config.toml
n_layer = 9
head_dim = 64
vocab_size = 8192
activation = "swiglu"
parallel_block = false
init = "normal"
init_std_o = 0.0
lr = 0.00865
beta1 = 0.95
z_loss = 0.0001
Each number is 500 + 50 x the weight over its row's rms, rounded and kept within 0 to 999. Layers, rows and columns count from 0. Numbers have three digits each. The size before them is the row's rms in percent of the matrix's.

# layer 5 MLP gate, 768x768, rms 0.109, rows 388-424, columns 0-127
095:515441524446502556489453505521530571497456399593491560448523399508517553557559533443487530547499443491527548534528403494471439508556501425453471521504558487486490608482613565456552444409503503548525526516428485544473493479523510563530466512468549463454520497405552446548573482505472511458685541447560572439539486449554480541470544516470529574403524450514536507453404441416468540481463
095:428538534553561479542534597601437543508508445379493460595511562422531508478483535499449536517485579517535493575487453534478541517512498458439446497538503487445430432552523501515526524403546447508554486494501492532566507391397528499515511502450590558552529430488478473560619497508484514538479506475577494475504458485374421496545531522422502466362552556438470569466486446568395500489564
093:408450507456465554506517505385462440452506476487519533499512533502590528477486441446560476454545563525479509525405548491559515544553408501506508472515536424389500465462483495473558492397501503496542427502486578561419489413479493464568503553480386470487482529559490523462560520477630508458508420581536494482488496440484545490533530493449471529467524626472489540446509449543498619561534
096:461497591464547544527434482558540477562418492390565548427442505425571512494406545518401472462523539500530603517424496535495406526557458447489509536548492472496468447544513529471470512507427469445475500524420528558546461516452526606495595435425443408513512546443521426456437477547499571470341572454523539445444580537611494524504514537505580504473492514586536569540457435468584541500472
100:551530497395480524453484478605467495578551460532524441490499515508518617490459454473618548512477530501468526481569508433461439502494483541489478456481451510510486520530479598496468573417513472514481536450483481444388475445487481457589501456541449560483510561490540434527546534467525535516473553420466588368569426448506545477531489528494486451514487511411558574557492543507545534463421
092:522440439477560604520502473517494475400534482517544574533474502392588483526522451485536491522522418519538515524465485519554458469410445439459415387474431562532455580483494458470525460460451488525587524592526455595443479433576510514574544480533480617582526457516509506469440572623481453502501467533627461517486549495481499606524467491531499514505502564529443523408473440574409427535478
098:496523512531552505505526502472403500467438508459483581503435504460522547581529466551413524522495484606413499515503468488484485608459516426529509528576472510392519424447409480473533466457531485486572550468470478508509441504509422398515488411430589438486451458451497493498481440496498481450568464536472584481464522575436517457506517534603458510517474470470517518522466564505549509450464
099:569596481555564546482512499594531457532497502549498525633470433531500566583562533494550579553585478499530485604568509574556537449440508503535509471508495512515498481439534502509433556507475483543528512548402465538511507549515532491496620483540448539624450475481551483434483478440548461484486420481458530589477478556493406590533521511598485592477475473398414455423377568538531562418492
103:451478542467453491524487510498507521502433444536463535490572537506483503423505483534440379434555414586480554444492538410479477547455509425473552594589518549553456468572528463550532522394410490368460539460496434514409550545488515564472563518461497534508560478468550490545447551529445515445564481531610495499486440585478511541476522514522508612458488433514575521543496543548573521519587
096:507467547417528513461491520560471560391424563491480363503474503424536481526488481421483447474407553497544476579523479519491438442533531514552458517529437495522510528505504485445533511514490455487491390460477531499573479528575511593510385452458539496478441524511509578513523549533451556466579557426505458481521444566577441434477477513531437588506445456546524505560529533463489490460537
097:505502579558425578515539487628535519545540520524406476486458476501465457530553415465475530628483469482452452515539407489474530439524531489487429513571492408499593472550465493505453421661455487512433505472509519540544482451511538474443558446505451478477432452616429448504568484464473504581479497484564476511538492471560502461526475477500368455544468451491555603491528553562482532494537
098:424540584524429575526529515560580441643468402516510539393523532580459508450547576504473513470539445484542512488546504526524537443515535393432510491568580574501465456499498482487507540485503486462446660502475492453501488428485470463524447506561498572462571472570528370494415492471447630530535500436573468435515581497508446556484492461514576521528509451503493615534481524555582478553493
103:499546451459404569558588499495422502475512510568463537468486461473543419482375381520538529479531507491465485492463526483548563449508504527420534538582495441459454555664513529591445558502514466422467484499464540479519575477528580459552506449451564522491496466549508489591506587446526555517483492583473582551435471560549472435641503427525445465477596434504509503445550504444493473547483
102:461554484499536532532509462449481492513523432542491499402368553505525531507453576475444470527553397412544500582498474449541527474483566455472515507440553454509438527498550553478477350502505460524491501552485538466399500527482633510488479542458448433474484559538532492546521506501461525378494423470459510549449552539516610597456453446505502515539556433471394460421440540510509512517486
105:544602485632536504440505529477467474432393482493531628530505458572523501455500432468471516467534450580607523517483621411463428461490632451424524520453499492464506507481523542485492503485517440635506514451498571562586556430529555463442454554451535516471512405498615515496504500471422469526488511517582418529400515562478540452475505465519440511442444545498485514537458415511503358433517
101:617508561450452475434508468570494506536502476588514539563580419505439485535514573526379551577492502574524379545537461521519583504445498460565545394464577485510552420545488397564482541509407426544507567518462475473502488503502507519539462492494425532431497508472554493436530463508535575547486552568471492440425508399541488442482443525472498447492567523538488526512612520508410453449552
105:508446506453592493445528448500518493517475539437473448418456502447601580411473475484485508454464462415490496557604592477423503483477536507486517441542443503579486572490489466505515408510476540500555506579490504597381474513506588512477510533533444457536491497508463551442403520443460543467507542520511569489420592498555543517453512570484404461474504503448496605521513487442510508464558
106:468389415526471501500517502486459543467505432542537510421379521494552531568519532422538483465452441552488476507536431485600416550569501541422461485597458542540515484575443537519451478630481481439513412497470556420522511454440516520569437554468542506492541552613550495541520469501496521542473488448531518413487532512474546445524568509500460528474475455557412470473463503496554493566482
101:459451581505482471523444507560499513494568407541490445502429438475484503493526465452539518437494599590671461584466550432478482427518589455479506509524498447478536507495544459513540595475482508522544391514496424443521506521411525493524550397520441480455450494469435522445460489458542531583487494462473483482491466593540515511492541570489480518465593480530600494558542458505453426448518
098:503495571427520569478554464625572425541509547514501493412570454474462510509439456557601478473484526560511444448543505427494418467520474408494532508533548450421529453533433650506506450587455498516575509465556489512545495540502579503419505377538533524472449525484502494475591488524485611474532459513475491570475487456485457484505461592484525548421535498439449513585494516584444500473460
102:522500488534489551575528460514427451444613468472462499489562554506464530414517484471487554497474462426537567496439433551430423548580517430466556535498532458477566465559452472420491536481446526459542568520497518496519456419521519494623506501391532602505495450495516490535432551469486487501563513467583519506468521560489539468423461456514566542479484478604541467529428470488389488366526
102:603543481445562485441545492495485494473515417517425590495519570483508495562487524388459423583424456433547525420470610511473501535485412532583405548449494505563545342578538500506536428545543521438467472493576460491516559460549519444460488565470532547526467455526545556536475544514475389559547540536546587426470487501467541572522576460495560506490403498547498515553552501428494452528456
099:491525498515534467472490520482481418478492535565551410576529589529499522569561475533590514501440453517444444533519490510579491576402465612598534535487480469550566524591511451463567490617490498533507508445494479526471456504507585508509478573495556420479534422612417530563633535525503458490561535516554513460337574411514496523537455431558520506509486576490469504532483507497516559475515
108:547467516480452484553542518454492528533356372486525467549439517443644531489536514546465433487474475559535488544534494452549433531433562520460511546517475502538618473461554490474448516494479503493539492505456482567490532521618445506535459531474509484485432483493463497508517450528570493504512567482518517482512484503562506572553461461568562444551475537464484492413525523523501454564469
094:533428499491445553479471522464493523533472453520537552540551509447534507497501484515467544450468564538484455515490644516559541553471484592524492514476593514460560485473504523521454442415563470539470606536462427556432410536505551481534462544454651327522559533565508426472517525529516518461540545528492579450398499565600575405509501435436472477435512438512541444385489523466525464520534
101:470449548548448524606547476560552521478484514472488570508463478501463421549514514420448545476481552504383471435451465481424493435427560437384487483528444499450524533488577493611541479555474521558574509444450597504456426522520473502427552474503510462477466593429520460531519516499469529407457417552425557503491495506434471477466540482453523508524521495364493547500424470561577598510502
108:494533396524496547499466479482461535599513521502531554615519547487534501516513536455450555469543674529460488486536505548497511520511523465439499510482565559538476451522460588493610424523398463488491511478562508515517589589464493517374511566482530453613518429430472465536536562416426552444445558604526590471459528542546452454527474495461507516480544488525577566451522574564532488488525
100:448514519408559450539451516466452512495586454530481455619400439539539513597541448599523509494494491536379492538464522548475508414444443528438438540547446405507562558545492556517517529494575467536456587549519575443447514431517479586575546522461452626470532574539509521477534424540564577532522585563511546522476450559472533521520524454502554422529516473470573445465478541427566540456460
103:570437512544549500458492560533460552421397461463470396541425461511480478507518433504494550415531480536521461573513504518481572383483552550436443454454546519583510508500545540490503581530514522473385499570552478445522553410479555475577559500564519432418444561458460450474393545534505433433500539609590489479442527446487491506408497454586487557578440452476549449468486485545488513500549
106:505490480539585497492562489530561470499485479574434472476583468461439422557411497494476467460510422486516511519472550561490498524431462455520478462574478578471499429591538496559596485387423485570459489513553443414559505487572490507444570599452565447466476531444569551523611565479562629631568580440507609500527426497591503511508522454497460446544443563530550524459518647451488407484518
100:546586490514587478494581513591534605508530475405516535474526596446592514535381378518434514501531480492538499394571533452532487437474495380395482570472494482491484554507533546620558504595531589477471373496527527450506434523576512492550556472511451520607507442561443442563521461476493538463567524421473491493497474454539536439485469638536467559561527507542511461377537455510509517577439
101:576456456450552508454558519521464543433538487528465553532518510610571458526531503583485513474537536501559530523529527494449500499453480510517424573447472535469523472601481499428445502479500547468511508536412453484425587520498539520556434527461513473478549472394580533621447475544472460451549541476475481411523514623493590426548457478449477464544424516429491435486551504461419499534450
102:490573531517545481518562428537593513498440512603463403455472479535538453479519554620556560510562474550485486555455522465627588489474513517494512473448502440519498487517381591547453443519544536473430528594588494541495472483529463459463576494509481487473529487461555548552457544516526583448553523533479476507383495458428422463473507459480444579532548466507506527507486600565493470464537
102:441480488478454411423477459541502502481495533579549440545442493476423374525465466453486436434460464497489520401457554639486466507496513465502536458517373475557490492445482567466445481530505464508502411553541633452494546519591533501487438487492460491494429460460535605439452430528537504518551491542497428552523522486535501469512463519423538504516538514495572384458537523465526589519426
102:522582463444596499402496372455481485512476500542502372446464490430543545499452610434478575544420553547567452538558410505546537492559549534407493484472547436491429578517446450430443446549547483486417509421481473431472471487505537461529471594492519600496474451537502548460577532490529503558473522529405540436484549596540583500612383498508499451417461413554558560490641597480540512470531
100:533481531505442561511524502536506493564533440508488496625351503516487530526541464454471565551522489518540436515414474533510514474489535464647555488515573576541576453479652401510470513471519511512423506530593506522461572574429521479505542468450519434519521430557517530492492496560462522618489447460491537533448525542461468441438593473479539510520551435509519562563483427485556449613475
100:517506552557628620546535576555580507536426503473450531487479464522496538549555512598494418486481496557517475539462447517517486466515489483574427431509496472563566409600586412527551486585490443410527485455624503661489576423431491514565484503492564512453479505471549613501465519463460591426445517490491577562462491559498549549416460460537487434455519491519521412425524472545483576546559
# layer 5 MLP up, 768x768, rms 0.116, rows 388-423, columns 0-127
093:448538439546446471578509396478547626479601534499536526548458506518488471597465511490514483501518530513458418562479489532533419529416551561497425495521498503455612581485483522534575497549457497543590458514540454501544569572485559488451545478530488485486454503559460482509527531435523472541461458492552494526436507494490569414409543518493466472515485484527503425508465476552490577433408
097:392451465459430477586662572498518499511471522522576480448480513461510484497569462443510467443525568512483472520482493518474508459510530495626512547502503548388512432465528501504499499566480589491411513496523423471451565495450450585549449506491496476487609477400529587436497494482514553466456467548580507531481493570445521546476562492511484526461523527470521504468502438561517396566520
094:588486473535522444545477459469485484535486513398589505619478549593509500571479593507483468418451496506571518531577487450502501449564567520505477605502337510566539499423572453483430486454424555549549550458477399468512477544546491515597552523493615551492475538460475477606378470493543598512442473464457465537569520509526545467532494445438496524585462499537470491568488534505505505413551
100:510546539447518505477482512419450476523522499571426508445533444536430479527368461559484464447412465582516545548456393562580505477416503514475535480443397480440525524514538601501546480541453489521560470528465482502543471519550471472464435470533535573427514564476500469508555582493492484462476464406500375498505475508509474499471459579357517410533449450474586543521590597517500477527489
109:554465478455453502585482527484453485416521569454368429540448440402480571571612487517464566502511476537470418495469485489577490531533463472444449514511504507459567512466566356515520500483435489530524473477491508497585490517457563501588481464535505524551512494536474456502484446405507525446478457470520462534569511545399569437531536584499496543570615530520482580495540515450530501434497
098:404490605493499527487478544558507433419515469449513585415545493521489520495531491558589649486459484420501467455546513507504370618527388509518494485554509435488529444488453523534524495478550453506498528495592474594511511491512419551521584499460518435571411491496410451581492487500514486523558545533522541547485440568442527466513512479547497504647404456454460494416471555471468506598562
101:538531466489506500476472524565509576548456521534496508516476527462585524478445552490459480541458496498468425448549489484441488461532502504507455502545528479594530496487543533553506571594416499516542598471609586492505547367535504551443521503548457531469560475515430496544515513449519475481482395480525482468479517459402444464489486501450468495481493401490515466461522596531507467473538
100:538520478579437447513480578506434450486468417523506541536459530632467466513518539441468491495531435451545590414478467412541548526435558590472516564386549522540507524549489492407546497493500519510429449499475466502416545379498451468482489542453458541522487509520463482535539480579619460464549464494530506456549507498400450547479497523445495445476519505463555577532582416421494503575476
104:605547434509480489558526532462450485512557517520522570480397519566551552541482544530578549418466533434522511462546508570506497560474574466461538564540465521570462572534577505412369483472485470637524465535446451496493443495557492460388433401395541424479558476511454468568481525490625510474453643541441501537511444498569401505522521474479591512486541588548427513486504526417576480547517
095:471456521436518499417481547545493512431434522592398469603520532466487479517461538506465506441419533573547469473488511519484514543467602537585495509424558517462571490565504414483415583553484477505633499464453492446515541577516554485496526459492484475518459563532497499572515594503529493489534564506457553537464520569572507492471500421498512507533480481455460444472477535485646470449425
103:585559489458502428600510414610564433400448464457579467485524497573443566426465444542519393515445509406487514504564519562535469591500565500456403539621539558524578516540557521478533490530500548487483385587540462480525422533492506527534494484480534551499575510462425586455523478503462527598484503516521513413510566548538494414475494429576434440514481413497642501487537524609543482465550
096:518511456477440519425493515593517414525504418540429408463463486528465575324466541530523460513561416483547556561499596511564451503581437495571507549484442604419427465416454472503422467388589443487488462474418496466458476462476541561433531480541459536454515474432476467468488483411569550583516531462604491549457510581554542559411447481560478457505503577487559584515501451450532464532426
098:469473532595496535534468485562521555527483452588500489513493492541443555618472433550540472526473538538634419414526464507454451525559408531537516478527450490516494448428452405529351478487489526532495591515535391535525469486581510493438419477414532440424457479521448582512537484419539441478517508421514485568399519577515421451527383564471410451522524548479499466493505637522519451452499
094:585480423545566542583587526526497516461535433422434449474526525602531477536499509578549588598522466522471436512499462496531400510460472335451465532430481431520446518529521366557557485434534380391484491516439525505534500565564483384446464521416476536500523502456488546511461486516470512484494456462515475576491495560484453492520516508410538527469531497499498440501470478485518535550550
101:471476491479568499591569440484470549494527390554497366483433549519531579464491650509474546489520452448494517443464429522479460531535430461526616479572521495464526546511550540606500408542538540505517514485429501432433471450530503487379520506492455476625486502487384484530536573338608507501573496479479618582473539491548634546557482510450523492454547485447574444498487545515572513536464
100:552488442547498395556446495514454455538552470465468510448551462433411544489485489486573525548568537576432526464425591492486526512483512455506515462461418455426516527557456476539454456438488545499437544520468486580494481499519464495539486495507343520511583595554593532559507580537552490516480560521549424555396603572536533483439494517452492508492526516571518478539466609510472422389553
100:486436520438541500506515489557590464523557438486485567485567460485573455591536423455572405438575496470507423489522449504552482528512456527538476544482524553528525506565409518606446523559516559463522504596510474559459562489498462452525528551494494491519572510465428545512454533468530521422521457418556444504525528616465537547485448487496569492494511573541479515488534472515532590380525
102:462517466574511447498578406517473494507482477427476532514461500511480482509525424600497519543491501553498473395488468514474479470502526525484552475444546471473587516371529467388565663547483586525488538424485545516452395509439559451476516502456408458523523501561458506514457435485541434570506550489545474486536499432563469541378495453496411469536591569412503447628437453586467527464457
097:533534490526447453512498459472485511454501491477534496422463473531398535405536539510407572495423506523525484473497473425587575556533509609492534581438533476495490544567486375539522456466432482542549441541554468454614616472506539492527472483514387481439527578502446444486471507516477459509498564435504456534463503336574565580492498533607522474532406475433447430512491512514471460508639
104:535460476508499517520535467466398558501400572403423589529455481544491468494487452397474479470434482658482511519499527458492564493466451514565514570583478539503439529464456426426570527510512401487397474522445434494400550469519530536488529508457467556443500404512563546565485493528460482418570523478535509514546473488454483461530546508469489459490474540541500474437498546428514487486580
105:446467504504512482475436580511546549489635551428503509465506488399462588498573570487505529480423442470539512534410477518482474560473499500564388535474432365565544529613504558602577514503407536568583585497404512425446564478559547446422440476438504466563475467492422586595526515621496554535502541481600486515535589523578455479493553521401487520521497528457521594427407560548448451393492
102:501447558541534535482485536505518497502463470519562504577474529498424534450387528481539518531482547577514488522486539511406545511424431498437511509514472507380512545498506533467483490520469445464459492506519545424560491529491408488486492457525451378388502545557413477513536526498468503512476395518498542485559523517542478563543480468559482433566461455563501488478413465550420507548425
101:479493444511522489559520590463498525432535554462462582533499454484551442481510432541478481500475495463431514496422517483463448455548550478599508537503504468579475579497448513544418486548474472478541488480420423455575466466463496416504533450424476497576511522471428580509435537486467538490516472513531465478475476548445647563521461526451581485595575586571465519510491531447525483448527
108:462631546589543574512509491497495503514531565516511482471469468567457466466423567514489479447506448380487553453520456544447537447550508489515559561477482551528418526508515473458498460425537533588457548540517539356484400543426470615544523557571618416518544515488559474494520401486479517486449466478461549497494492477489507400378511501422464518515459545573522454516468487573534545407506
095:478535502592444511390478509472497522462472460429608451453532505519527536442539541513528473401452506470503510489453508559535579579547433534472489570425542495448615556485529429473569538460493500463479559417438491553492579472459522478431462511527605447509487404528441452464492417517520521458555476461556491475442434536489500542445584449527587496563475391510496538575495461449548574556350
107:430399465492556538528587456462546481594427539547543470424446529522501608575551470498529452507444504490580519406513578519443576373543557563548433507468521488456506555526552564472536450527522456487476519449473497638532390510458519570494456437511422459526460469535499488509566594533467529408470526400470515456496408519549515551487541544560449518435522394583479527553506488522604578588536
109:463565547459417529512534534502529507455490522577394508528570486500457465415577446547591464382522524517362530555417486515464577432536462544504466557521538460513574540511499443407498521528467453515353516533433534477432496409524410450686499511601506546455359489526516433530455518552493482532555512539480454525505395481552487469564417497480519398464540521454491490469447429494416533558489
097:472438487506431404551499500504574569550450488428556571487507509541477520542549433507438530596502455483511439466378495431523524478544553484493618501561554466569484494459492460587542427462523465522465433522481437402449452491463512471592478472461482431498555438507544498581462553514392530547532518459471513454550423634423506437409451521460577566447465498472506546482518487521487472477479
104:395526572535512543580519518470491455400501518511479564389505551483476524444527525448508531514498458427489480471399518497506393516520512526496368477487607522523522467510522492432564478539553493503587557411539569487538546577561490529468477482461577571557514467522519523573508539567503479571490474488480524560470512508582558585524520486473464483447497523515386503554523573442552506543552
106:501512533536515499590443530517568566467472475480429606516491513493493538463417415536507542507368553586538426594511547443516519534465591486485470509493508584544469505518532511556557511549559459550560604531420517456567472510508465437521471519501478453528448484546490560451556502498457595461508493529565486509523512563572563478548584492512408420523538478500504488447500478581509601452503
100:503427552571568474583491439496471434487552596503478466563415412490522484536625558480490600484432576468494592502512526656581513462547506554537510401460534488523518490514434486482381405469542450503474424408520544538582507568523550480551434563549512485501446547544561509431443506543557481570430518517531456553526457520497543496491562521412489452393550446553478510518459530446495384593525
102:558533548461575567463540551557460489554581541501499574508419459528548472475457539545453565454572563458533513501450594424536494457567419542523482511521464454471474522542507600433546515611569488578517548456464495474527441515450506448539516517572529603494466497554466531490483448534480531479584508477479487523509468685493561529461436453521582479445482464593556541481558450532558520434516
096:459475465439412606497413511614486457527523474541559553526501592559582463535539456388424504538537530521504487411487382477515478471627495495571509493500526503480485522514538485511511551477465494488529449443425482521486529477420536563523498458561451445604503489531510538461442382503494408454548570529443520539519499456489521526561470424553503502493464614497439508461549481505498523442435
099:426471526449504573479580600549456575518533485442476609539559458485489445550441473498517482454488437559488586478475494492533489518430477630451465466527563487500607472514528498474495408497438552509430424512565517491558446507496492547539525471535612529466548514461514505418450514509475555485565484443565452572468466477356490429572534476536521480484402425555565498574456497551383437471564
103:474487471565521488457568546446519398461538457608392502437463487546418508447568463428438460548474487436520501570535537496521416437581362451543397502544425498507497490523461511566619511561391494522559458413512579489496511541499477536501579471440575440506577517450470497417517501543463467511566505528512513540473445432482458601433444423516464541517478570537491349433442501476423424396494
097:580537487540486441553539547474435551482496462553462461485550523617525556511532453487466487528408447496467567531569434453524417438547416629504618414439553476436472455528585511388509499471489615400511487599556440429414423516492510581500478507585477487521512525439523576434479526460516443621611475485571523484560480486515596495509477508458472497441456435476483472458484501583577504507518
# layer 5 MLP down (transposed), 768x768, rms 0.108, rows 388-423, columns 0-127
098:530566544507459513502584447441435538473433506550499459507480478431519494461526517511554495410473509545492482593447509557512481477481531572450482451576483495542410556516479496400593477461463567531546447438600474427478472480519446548508579482501518477420414400498401528519511492482428449486581498502526510495448551524476579463433450572473462475510413453464512464427481532573460437443524
097:450455615448421481438647536502511579469500469591480428434523406581514588482499482517505555496493401459442479576579491434606477481481492565577434467514497498611550498536431549487493509512585459663476539444540469529563482560425513495530582636590605610506431565530556523487440479447463416447494564456540500464519533523507582583541528533580538478572464426533512527485580491548505430525477
098:485545489464542485530546527464475551417512459533454577557439549554444383482527547425616484474533631517542415473477533398556559639546510525394498373527582408479484583537478491502483502508609484506439519512588584472463469462483497491538447467461413480399521404519473495521518474642500476512590413428453495448494558473422465521505453515535465532523508566503485590451480442592493599551509
100:484515581418507591606521433554465472544482560439589502535536477412491519413434561538425437524559468453416442548482452510494471494489482481442496506436492444486460519450512488515542486491484513516521409435442511508471515424496554454531450485488467448458583499359501537455431537497467552491393461550467516422490464452506591446510379416592573625422489370500461533458423491526484478573693
103:471532437518453535548502484486546499489515457549474556448413453454519373521573552440584461480554471518532517496359512492452608540465494567462553470526470547554447576500472473520518497471504419547490493462455409500470471500453520516456476507523475467492469527419476423587491499512460492564465541578543461449538566437526494442501461498458449401510494442512546464390510537514508447443536
095:569545535469444620460522480481468502490474537503436462544503587609382490477505542478567558539452555517397460444501570532481527530483575461418547464509617447447536495418482554458445433499491534427547594414601447449532553486496493503523444488506451404556539402323457438434512501450589556519563485505465449509548522482484495490505438483499457514410452463464538420529424491528388520579488
098:521455481518501405513495575557528487474484425530504546460455486618454432478516561435507511513391486514536528512537573569442639462481535514501468517483569562539379575486598413474568438495417539504481489514517441486474447517481442525415505487481480527483477498479464519575538591579535541544434481490555534600487542421493559472503526463421530476459524461527417504445480511489422540422550
103:459493510525518489453527510558498583462457552463448511489506630462379477466488451505523528478516442529480514443613478497559472476438553492472527476493588413490511443450424572480512482508554546550548624492516401546524558436490394489506426483406569516397452584475441493504528516469461579485494556550507497503481481475455533502492485469483486361496498452464521507535568444460489448490497
101:592501444472590413501506460523405519467533534559468490514437521567500610513474431526540488494519378448530595483592478469513470494578490560533482556515514512488543517460563495483505582488481470510509541493484515511456508463528424548467520430616565507545554444507408540437485542509475568461461465520545455504500544425508569463530576462545442481505609497542534495491449434458451555473524
094:575541436546577467570509411462471528425489552469441494466470483550556520581424473487483541439472518517568629461481430530495471507553465478530516420466460502535526476555490543549530510574508451516507520484519452446563515547506493405524552455532466505456503578497561496566486448564476509596494474506516498538362528588513571651494453437497550582565516534496458397383453416441504560436428
099:565489484545486449539425517530423597478483440522488511569453450555446578488461522497541480457456402588530495533607503566494513467448508460549416558519497421503514557425518469509519631468394464578523512478445511486432486516522513473470525458487477421512446542397447429518597504475564530537474434523546355446486543429587435464553425615558515508515539473445551501496459467475433528441506
100:539444476489519498562447609482540462460484497484479466427516445434586479514505555438502530473451522458521517409513400471538509527445570520522365434555502475511448423555459468515454565574551510550438477586444459499440478511500446487438375531433478594422440498567480488500519550466476485467401488472569568531608480545532512462506519597462490492518475485500483467550510524486441592528486
099:507428595388452470356480563478479428526540551522527538597430426387543553433558530529574382501574458529558521585449469527482484515433494562518531564455531460472481603535471569458478545524388464457540451519494559483626555396489457510525419595526450498479563589542600507573533453505499454505403569448513473466606486389509507503456495581410495598576517451542498415481538471496503534506463
100:569455503509353548510600515500490526531496406450535457513524491496554529537510466508492505528436489548556504471513467515463414490489524560504527568536419560545537445500470564499499493508564438481455561501532529533502504357470410444436495506389500463505333465470503545529479420513570473532479458490460519493452534464548510443495577467502513463454473598480524514546523393497446483476554
104:538445456522591566514448424532499434613537555480548487525493443518427485451425540450469395532424443535532517506483532538535489512481595583463458515519486548595591429517484419503378573458488637532596581503450499506440393534506398468483541522504451453415487459588505519559548519551421498468527421504503513471457525500481490466482451479491527571418509541473549593382511451450424583524455
101:536487461499421496418395490502511540447610417527484462579525487521545464506480469591469522520513447534528419615448518544488487571397488460605483556452515504483506541502473489506497460603522429502469461434581533476498545492503465529445541493631396466540471503428489488342457529528443494581538497519402402520508543475478490530514500506518464537492523500528497542530419500547438486519556
103:463593437450642558520530491482480419466488530502479471475426490575425433561448487493546538487439455612480500581476518443581446518572502519534531439516547579518509423487438396505479526467516476596493538475539459505486495511575427546510519564513427508510496488435460507530423527552567487417461471474534394494396536485398489450464549489505494510540570452475521474418583419588419566528461
102:528455518561527425452500627503482452477457441437547529561437509481442408487534434501584462544443542568543529461481535496423537493602502454571480530441345484516497472562548451506558537448496519421485578517410546462491446483428442526481507434527533446449462481503453497497453495478523447434501624553584418474555481515542475509564486491435441503431493475479581381535493492486489453521438
099:469531534436567546567428456471512574597496489507521469476542465547426456485487579535512504492557521517604539496442509504504452428486616470557503499465494470481504505582475458481506522456463454516557492490521529553456579426486617413460457485445445564430512492509552520449584446559472545403512455445536491398457572511485510561526466560454515524521519522527438470566455570523608439489548
099:506431445478456468626463488588418521555539466504477462563584547526465551555486498449514452495485627489497502469525482520478565435541526504468443534507481471446389561523659473499548570497449481523497477508521468461441442505471451458371473483498512527514569505478486435519494426509451557539588551551578535571523493511501469573495537477479490519429520579520536466474619546523523551498515
101:455465559461451504446495550496453436432524497531413565515413488495488505497511530548540466534503512531518483466507558422527542507515409511494529439463499540367494560569531479522482585469480456490489503485507488523568502442429449447574434578464495522531515519492502512484512551576510556511510501454519426497469484486485517538489540509513549471584502474547566422465537495409503514505453
100:514479427507476546598591447502536466525462513483528533515481509464522468520500526537517388405587503456542540565389448540602481467445510551543560465445443466472544502471538561506508478503535565496531484488535492501517586428531508462524441465537554549519459512421488462512485572455547522415455506472469425677491540418581475545524486501469551524470516563466469540479446541498539429542450
102:425486462464540519458453475446518465485548478498537465505549473494452531452452549479510583471462541567487470464510489479577591463483375490539432477498468517602480551457508581456576606464583494528521468462519425503498508558485500577424535421496558521611538425519416540556443502481500566478418411465456538520511441519544445454466479539584551501504579531578464536554521447366413492476474
108:497472517501540461461498480449517513489539437595491521547522510434481434432534537464573494579520507554466507611629431606455421671514475463525477376578419416515432517549493507471479524498445521545619562447498431524413521487527457510462534601463473491464529451466514495546541523520534481443494487449451504593478453483508485485513440495520478474509483459622439460516501464508500533485499
093:468511466500583403465546464443472493484498524513491504456490466484593502458543513525416483451427541571500499435424356487496500522535566443447547575540415493497470453544442498482496507506531419468461373506555489433531490477540488496425500527455504544512426586478567540489431502489522476560443474531462536528529510499394455541501501548530583474426567569458446550446477479514535540440533
102:580512497450522554541387462553484462470459489441539460507496469514433472548527536569557513552523490498551601452460505545529554496449473504507489435420439620452493513595585438452518517547513448396483456488468472516490546587408528508505476424577562424533510481528476441486470468464460495517523541483449429523513543509505484548497526563484488566490568361439489487488418534437516535446427
107:601452560491470494558417538529494486484471379488526527514554493517417557510551490536486492493498503487525521485527449621584565541462559538550569443507524467380555479522480485362467509501499494565517453500514533475493594481486496507527530491459509482557554516470594444444442535581564581520426562426528512626468466550469475467536446460387475476475524475506507535555502471473495518484580
102:476395491470452421520578546532570458499502546531453404532533564542500587433522523430480462442524474497537507494495562493491487504463613506504522471549469467524462457507522569569428446475415536404392588480504417444452438362532439459552538559525459538441466587516468528451402493606529428503462490476565460515453468497539582452497500442476426492495466430536612515493462473503489537519525
101:503558582565449443555456505544436469455473520513412557426462565441511533538427610485505510455422419528466494477584456513480478358517499418490527568556583574405414644542420413494462495467386501448489531548453472429436507537495429395427489521459447533593475522488560465440545473518384473481562504464523580459549452477428482562579442531532502517476464424532501503513466416457506553527501
104:457453451486560526417530507544508509455482499497559479478484538532532569485443455438327543532450477554614504504465541538544403474435461517494464611459527521505478411566546423597585433404448362475461514517527570485528465492470512487507442570575413518525555484520481522477605474484573464529502461457441500393445574581557514456564571514449498540543468480533561560469473462471484478464510
098:527536477437507550540587560496449625540504396530546541491448521572512615580490460489494555518533482497443543572482548512416569504444480372489439615454545427473416547566566589572578488474459611442436531471450419473579505516530497525464507448488483524499537477509566495569470435460495510459561498470452507515479452510534532469503497507540463612472517430546556411445475443573449447431529
102:590425473488505543546569509503491533484463491483480460496536631558493498388508511653542547408572446538432546478566442520614534497493465492418456538472522573491490481514494514549617530544575518476478441548516411503500616447519530498466480449508497467371497568525547436488457472513556441491557462539496387508467628595551510518478569538506449567479514452525480532530547519482491511500457
102:550467489571491469478491423515528469585584497468468573456466462596554485452450459564503496453592491430415452502539530515514422497527442380543455582516489463545467464480472521465524492448515507534555444531541422495517456510402535426574496444597518512600522466469585542425471424587474516411451565442477457424470495473517554466471478526507408529542490504402615477415427480507481439470468
100:403535488514539550540554514500468564502494497451562520505460490449549511549484499472476543468591499459538475548429479520493535603596516422390620461592493449536432443471490414557521490465428454463511495485383568482466471507513449570552533538529527589415383489531463460437338538530583460516486454501496543485596471531588489425479500440404504389471378512478522526507464552436481573433405
099:491461523506541500520568616483504429522446579626559467490492542502532427454480570424534522524547505456479511588561557496511457517504511465507438485516565494523498526454543418555531481589465508493460470480531478526574561446551417398588557568572462546535566462452482455582517481437417607422479560529536424514538524427509540548423489488549489528505449513547535528463540527372481531527408
097:538501485431447529388559419510562487538444531554481460525465490458630390521562513508403500610574547581481503539421440547561539466537562476480525452564454474521542488485591533422545440503470522607481571424524609512470511519506441464610444484516463407527464565543470554468525495576467579487517486408522525402503390499417542464524500541469541571572543439558520608485536545534481503559509